config.yaml
norm: "layernorm"
qk_norm: false
init_std_up: 0.0239
init_std_down: 0.00534
Each number is 128 + 32 x the weight over its row's rms, rounded and kept within 0 to 255. Layers, rows and columns count from 0. Numbers have three digits each. The size before them is the row's rms in percent of the matrix's.

# layer 6 MLP down (transposed), 1792x448, rms 0.0502, rows 140-168, columns 336-447
085:090159121103163111098171149153126094169154070085181150109166155162124162142149121186150108114116080099108075165129150109130074125140135072058095117187128123167148129062157087145065129160119069173146078110121092166140115159139133146149117097086150159122084222106125107146121144131120131165136102129099180094091132079107103169180136120142
108:161168133115154088153155134107118109075117119119197135086115171097093171062170133096089166133111090178137148136097190059087191121174158172132072143131197141137134090120110114198144068091088156120172138109137185147012148152148120142100108101025109140120111150146131146150125127130125147117147129082108107177130180106133109120144068097152
102:088136110080126100143126101135110111138152145069140140117188132109140118163131150166136193097131104141182120161176062088189127125148116096168110173158120178049110119111126050128134065108061160073130093126108073091147066157088071162159142143148114124092132126160135135155119100208118053140099116098117138158180151144143109077149101114120
091:116179115115092150117173165077125126147095191142173101083153196148158089160138113104079153073075102151143121098062147141192057123133103147134094171179121134165110099167054148145127141191141134099157108131087154125074134094137123164108153168127106151094151060194068096147149189122116184194126123086109086151132186119126147124117105220126
108:168167141129121133149076146107154170159078170154105111125143086146112134152158098126089093075161184110107146172176101119176120055169189137117100149105090162136126087080153154122151141128156112073150120128100126130077091128152165165135098184125094136080092121054140160169090118149058155139061173153171077142184165158188054103170110097128
122:159160120104139178159103155093118159166156154130140074135128095140129125137132122109126105120116154114121135155138079109136119113141123106120127130138075106130123143135061150095164168049093107089088132125075132153182086060105139115150159138143175086098093110127129189134122195196140147129102104156070120132151153114084143118109131170199
102:133117176092099176158161070084133113058071124130181122121054095115137145103075105153142102126140218110103151111106108104123074133183116083134122064074152147087121102124158135098139148109107131110104103143156125160210122120102141088134173153133130053135082110120151091086176076116129155126184130153093179105133141169128091124134188129103
097:135153199137106166163183148123125093096154137133124119114140157141128165145159125175185117097152162138094126102199142141146170119166175112099180164098124130160152160133114141131124136090143197145116122146093140109148194038152087127095180151105163120111140135149159155169144145135139102154125159166098178159164079159126106134098156074134
082:125166139156169160117131130118127094091141106100155148101065135108154160136142132107206108097133145105162085112183116144125102162080160105122125104115138103107085167171121149139173107121109189140125122111064123115127115157122129135127145118148133140152100103091182181127154171177176152145182110059081152110153153121155156093061192106107
106:162155136125093085119130119125127135123148171144086156118163116089152133055106142132098203106177080114115157174104094150147072155174137217088108139053150167141152083046144114145086145108124073107169136145156141058172122077134128097146146120075092097137107088142117124113136156152139101153104171102118124060130157226158131188086100127172
102:101158177116194095117115096100191147108135149095166176128149142126206126121157092134140121123084120116091055191090128193119131155117127062116157111108147122173121154111108115112093078141162120154150122198146153108115131090174108111126145100134173164099183156134110103082184158105153149150102131130179105185146118095101102162121084163113
126:105107163136114144093122173097190141086111150073133099065122130155069203068158180128103169127143087119068140107113130070170165089148141100134066137126137087122123130145130154096098121121152172105125124089084105117120082079088148089126167152155117145138171075086128106088108139133098092128121102190158130142142163175140126124167140132176
080:123151122128092159129173156094130146181100131097139184088116173113106098138103132122117089146124128106147151205135085072113103157139126117107130136211124102149050102157106125147161121138092145145078166125120105157154061097134116117179153171128141117132163188128106107145130123183101132082156207113151168118137138161146140088111123125135
108:095147137107115083143087153090070107161119143054189134083112154131120131084115126138151131132137116113173145138168094158106169117117139097154143089111127155131130182080113153122139139120107062178162180148154135132157094115137101096131096080155161194108148141169201132163133082231094159107174094107160124166163110165134138118131099122152
092:128085148142138059133082147101134112104117142113149078096153051093111128085115110143055103145113115144096065157157189131132105160064149174098083122161126133125144074130133017114128142167062109155169177169180146183101112055096146101156114167095127172127123154120116124172109167172157154102079076189123137151139057183128164164146122158200
096:137132136081119130108108132112146126117077102171108106113115097110174099112133128153120144120164107081073142117112123143185049093131110167148171088191159157155073155148115109159163141189170091154138104222094147163111155102144150104136102111089121116082112126115107150132078085073137212156130055137099126167129144141122146121114151182051
110:112073087141131171134140148089145101108110152098144140100114178151134130099119153136147148195127161143084149098113160177126086099045126110127090158137157179171133131128172103147159100093084137190138074144132200124140125139134082132137132114159156142114113084156129166127121123163140066150119092151139114134184102131069128104107151138091
085:112125133187142121149138126111103103133157069101077151097134107139072206127181124127187143152103197114181116110134161143142126079181125115164123176180119138053111101151129125140135169066129155086122117169165069092118088168161118134117113066125117179142045153085143097131141139182156097110147167146138096093126174151135189166161116111076
118:199158158161117095148142170110148048133113132168161088084134158122087126149147099189147129189127119097141115155108086107131169065129062212184133066122134147138064121128169161103136129158079204088120151099110115144108099066102100114075062116074158124126133126069143140129137131139135154116108198095195208153145076121142144100127180123143
105:123171154177098146153120215185150099067076164078113137126124110058180133133161137134137081123236173126167090078179132084142131122186090126107103152143103184160129088095139150093178162206132072138110188135168154133168103129101097110116128113128082093090151103157153112166075177109153143116148142151112106131117135142198120143160115142121
098:102089119132119219131088070069130115075108090114109141082126111055088134131104132185139083106142152097101146115121149124151175133179145165154165134164124151069127110089111177136124121170092129146119159122111126126122082123085146138166083123128092151149147075164141176125072153178091116146093130163116119135135060198133137159145095086110
109:130144105096124099087137168057063160155128118087123089109179156140068124072154186167149125170132124158135135168120119078118107130158131120140089071132117112088134111149073142148170131146127075140128139108149193196131141138119162112175098161117112112184082132128110128150112110140120141119122124122104137148108087126087128156113058172140
100:133098164129189123063167113162148074140122158170157156140141108114108128146117166130133159145221109156138131154095117140123154170160116155105108151116167094179129140116194109128145096083148102170132130175096113156088097135119095117170138122141168133145118115123102111124072067178115108130130139087073138154144145141129096098126131141113
109:111118159121135098048149128129111151102091101059175112124086136117119080126111038062103093125154092096098108150124213134121161115113136142170113188153108076138090146155051134112084114177172110114134178101106178095169179154162123165122118092143176184124143164115132147169102150156169195122119094122154126170152126115148149143153195133098
116:129123159108095146160114149134079161152125112144114112139114104121110132096184172171127093121149162118117122173112119153116177158166135131091150157100153103070138154170115138120166172139171112086136167126135161075139136092139139134165076125158141152108137102118145142108156097127112084135169164162104121184122084131128124130103062162148
096:140114116146050101135128081107106121137096128139098162101158057125149118119132099154149175175141102151124101111140132160095149145078123163169082149133217078211142135131100139150078165067161123109146119124139135154156157141162139140136148144121188187198092112139133124135142108117092082083137156133116084143148198098079140173084125109134
102:104186114117104087105129143161134079143091112119140105079124162103160136177187160145153136118097095112130076129142082120198188113128145161098096156147110116191107178130096125178158109131112124137093102116135085131133090145157116103124145103065094110122073055160140079104128083116148103183146118150064144155160105128101092077151187077121
104:127144138182185118142127147100132114110061125088127162188159103106175153124110119129165112126163124151151118133161111234090120107097084129145088105129120160153162168126140156125160081205113133171136131099087076160165083120152152119093132155161104148154152135111160082094158126147087186093137110169135161143136115105141167143155129096118
103:137096108114137126091154118107123103104097123055159079148105136151116082153080156126143135115141120081100133180099106092160084151124122134159156074166133083184154131123102164146078121182141182119122119180075108095151085056126088141118092128139096122099065072058080178173073122128121101110098241174135167137100091132141159154154119192077
# layer 6 MLP up, 1792x448, rms 0.0511, rows 141-169, columns 336-447
102:184064082156136104100161126106128121065148118105115110113139103134133151160140133150139116092088077123127127142169119177107118118127149144122113123112117071133141133130110079139111168114159151151160134104070145159202096155148124082118164078155103174080106138171141122138131135130175151130182155127078133103128152148168104166084096128130
100:133160172089130145102141144151086161169118143185119115113152123109118142144133081121069142126117099128062107106079100122127119237102127095089168162145154133125153112116139106186060080138135105100177083137143163120101170114167137135053126135120066153127089154062104054110153121155071118111115133126141077101143123109127167178146101135152
096:131116146119130097143128119125120129092152090106113180200111044143083158113101152144138141188193113117098084127112120115092194144090115164133110099117102085089121117120171090111126136090105154148066150112188103126173095110104115093160108082209149130175107191090178162102142061144091092137118157128126191099162099170124172126128141033180
101:093078170149186123136091144070117104122130122145136158191169185152135133150118129127124114133105125144139043153137164108201153136124101128079099187095163097133134149183146066038111124146106107121120087088139115158106083113161128192174190139119183131127075121166109126135051128178100126186138136122075128105110197128106127103167144139141
115:150193154118129140128092084072132110101121119122138131073099086121100058192122099180092138158129120122135140092094116122160143145120085120094109155176171113133171063151118139163110141132175119129137104106178164131099111072087153052141056158066125158114088132123155165143108063121143125148100146150169132162089112134140159110121062157159
091:175124102179099091170108083105089139161144153111110144077135128164135121136178109134127140124048091140201100136119135090147127112088084181084143173121131153133124101151173083094110147120136106134129116156132135126087150137132164164128109098091179127134115096114088129083076136132109153162097212142141041127147187122144128175141076092145
093:155114172120218150100099084176161149106079101161199132134084039180087132146143157133166113123163122155142130138099105114125136130111128159162103139139094070161141134167120110105126114069161152095138159126105183182090123148099106177092099129105159099153116087154143122147107044146128143128092145139127141142152137181059142112196151106139
091:106107129094106114137100129088062124224121142130075113094147157153122109139131148143097205121115097164171109159111128115107145122168100165107121149111131189154175147092119103072107120127144098104157124132170109128099114099105134189101133157130103114103158141104052088099098146117108178099104228129193066148135130121124117113170078147127
101:173084164108208146184143142152119109096105130123129110068110116152116118138157174127168108145065117103142094156121070147058078177116125122110144119070158094145100092143147144103105070187118143138104144183164129187109180104147133188118116126126102116142130108181160108103130113175146153149105141126095117143168135135178125092204177165139
103:131118167169073093163116090076148070127092128105077131187111123179128119147127117164114093086138130147114073179090109119105155136116098104118148135098182115091104101193124119105112136158136128100093078063144141136130140118125163144129168193171128162156098157185158093148123103084123101135127126204176132078212153135168164140071122113161
108:129145099111144155101142117126108093136154139158122151079089106172219190154118121175118129120144095115125093087072128099208120104165146120056120080088142139098134095130111088153095090178115142085127109115132162183086085142160188131102090163126117121098079162144143134133141105141101132124143122119148105201166162118158123131101077141096
083:120137189138152176151096136115133133149103137144074160099158142171111157083082127146138157117123170186127091116103165091141140176137159178125181154111148141079083117194100113109129106160092110114163058085066131213093082119131178145097102132148059151067099115138133155078112104138109098080076126156104091137119110121082146163153147098157
110:174064124170172155086095109075131088130195130077103149140127130104127140134130110149121133127118078101167122106106143144128139128125143086111018106110190113092115154174136103078100096067156148167171169138111101163118144091151180155084114091157166169105097131089075144147106130144125159141069168159110118154168169105128117117157086133122
099:131146121142085134167118187113143051110118140139118108120138102155156176137131115103188101169112110131158110111113106178156066092134208174110141146135129087143094135112122102166063131078185136097102141108112153106081140075099157102107122218166114074126132084149104105129139108160202176123163164081173129131119136118090160131078123163114
104:119146157102153136172110130138129119143138170096171133148090129162120155122148150075109133086074093113145104117126152158188156200206170200129088158137129126125172074086193152091133100073123122142184154098191139195143124090091147097096153143124150080142126173154107131106156131133121114174185171125187123106247145130140130111163137184111
118:118094115126152134129108095102140110153131106115127165114175090120104100177152130112146178103151216076167099131108117104137176175123197145163088085161115144116134123137089117132151103128178114140153096104129255159106038114143220129107098123130144151107190140132145130120099086179166138190144138074127127083123088128065146150098141120102
084:138174132157122134171098110141106129174092126178122175116117124145168050170127197171110140113080153148093103176100111136104123152049049153158079131105097117145096116130123164120145114083153159128156122053114107143109176154057158173125096169156138130108182137153139155146146075081128139186090147075117117188112140123192133069143090150129
117:116131143127237157105144125158092144124092061142118151151108151181102126160144095112100077079098117088078146128156070134071084171092147110123142172160101082101122091148100152094120098129183149126100173122171103141122130111143146125151097127104163111097125173108161129126130092104124140128123115142101087109138126116139150113087160161128
104:183107123128137090121160125147104102149088099122124190193093071159152152195131138110125155146099118114104084120068120101140154141055098125163087067108164134117138122129109123126140133152160155188070146119138100118111128165138175139129114126128150166149130126098134189106161119142162087136165111074144153169154111180072160025117073079121
098:124148135148151168156103163180076100139140135112165136113113072130151094121136064099160139172090078142105108119118111164131087143087144067102135107155096132071096150133065084123087126139161139117162070112195090149142169070179134173087179165166177057106135143129090170158165112082141142196165174120128111109216116083111114078072148134097
109:121160112141123134081147072091148124128149162117154111131110142204129105142190112180092143157042143111131140086071147116157143181173163150121066167159173101081095070100088104132116180134122095179134153069128200124092132144170171085157145148143106129145140099144109120085103072078125107144099144156093115171198163078120183104083108148099
102:131105098174100124153122142172112171138141084172116143159118111176097119176149164122105113094122137083158145149160175122128108143148093146143190156080070071049126099140082169132080156131101207155093147130182125136071161118166140108124182111115155103136098159099124140091129143131142088148095132124138112160153094158136190104168093154106
106:173164143165068146124163167110117159177084090173145167126099096186103151178171158179151104116161121089089133132135165142152087126067093184163164110117159106148083087174115145179081109095119085116104173144153095172093161128134142139173120136148109125118106134081140080105133094110156143106053153081182118166129152165157121095123097122122
110:159104087132164091174073149134083108135154172106121130118102124145146118125166200122138151125107126075200117079050085116165087143134086099115125166061134149109151134154112141143056158088174178155181157153089110160134170078143148126129091131176108162115089116162120162167159056112121147167156190136173069190164136058105173059169110112128
101:152167110076192140138110174160097079195126194115140119082046142140121142147089183182092129165159178132123096182087123101145115174138131097107113159153146137144128112175108161128119119120163156128178105148106130162150115165112173107063157068125115140141100110109122114133173122167174140110121107096133086164148114112143094091185170099150
110:094190145093153144072125130191149140157127099195105127126110117124122147184133179134107125122121116075146062160117077084142083116096106161166144155143182129119129119134144110162053153136186154107090136143108128147155145121134201124085096127142152129105124135151144066082100092174126125160139190133142115154138069105091146148168166149183
102:109103147157193134142124120114146131092213144103142131080072093133181132125072104137134112209127143143077104123160101123120102143131136155111115152133184136157099136130131092145160080146148184131159098057143082181126068110109136156074131133127143110146145108150138175122115150147161121176156165101093137105094110189096208153098054158125
106:121101137102095107118140102192203088183140151075151137096087154124139103132153134143163104095109160140146125107108097098129171081141180143085115149158058144093075076169138114088153126106145127126158231123102141170130171081075135181096141190192111198153119109113095151152150076153106134163149056127163123123197135117140161074130162128136
098:159091134130057163103089114119094150110114129169061121124163093117120112143149080127144152079104165094175164104169105129161084109123134163171138097132160129131126132121099129136108076225107131115139099168174113148136045119102158117059169135102099174092101070094140082094060131099139105096074156131103123141156164110079134101161124096170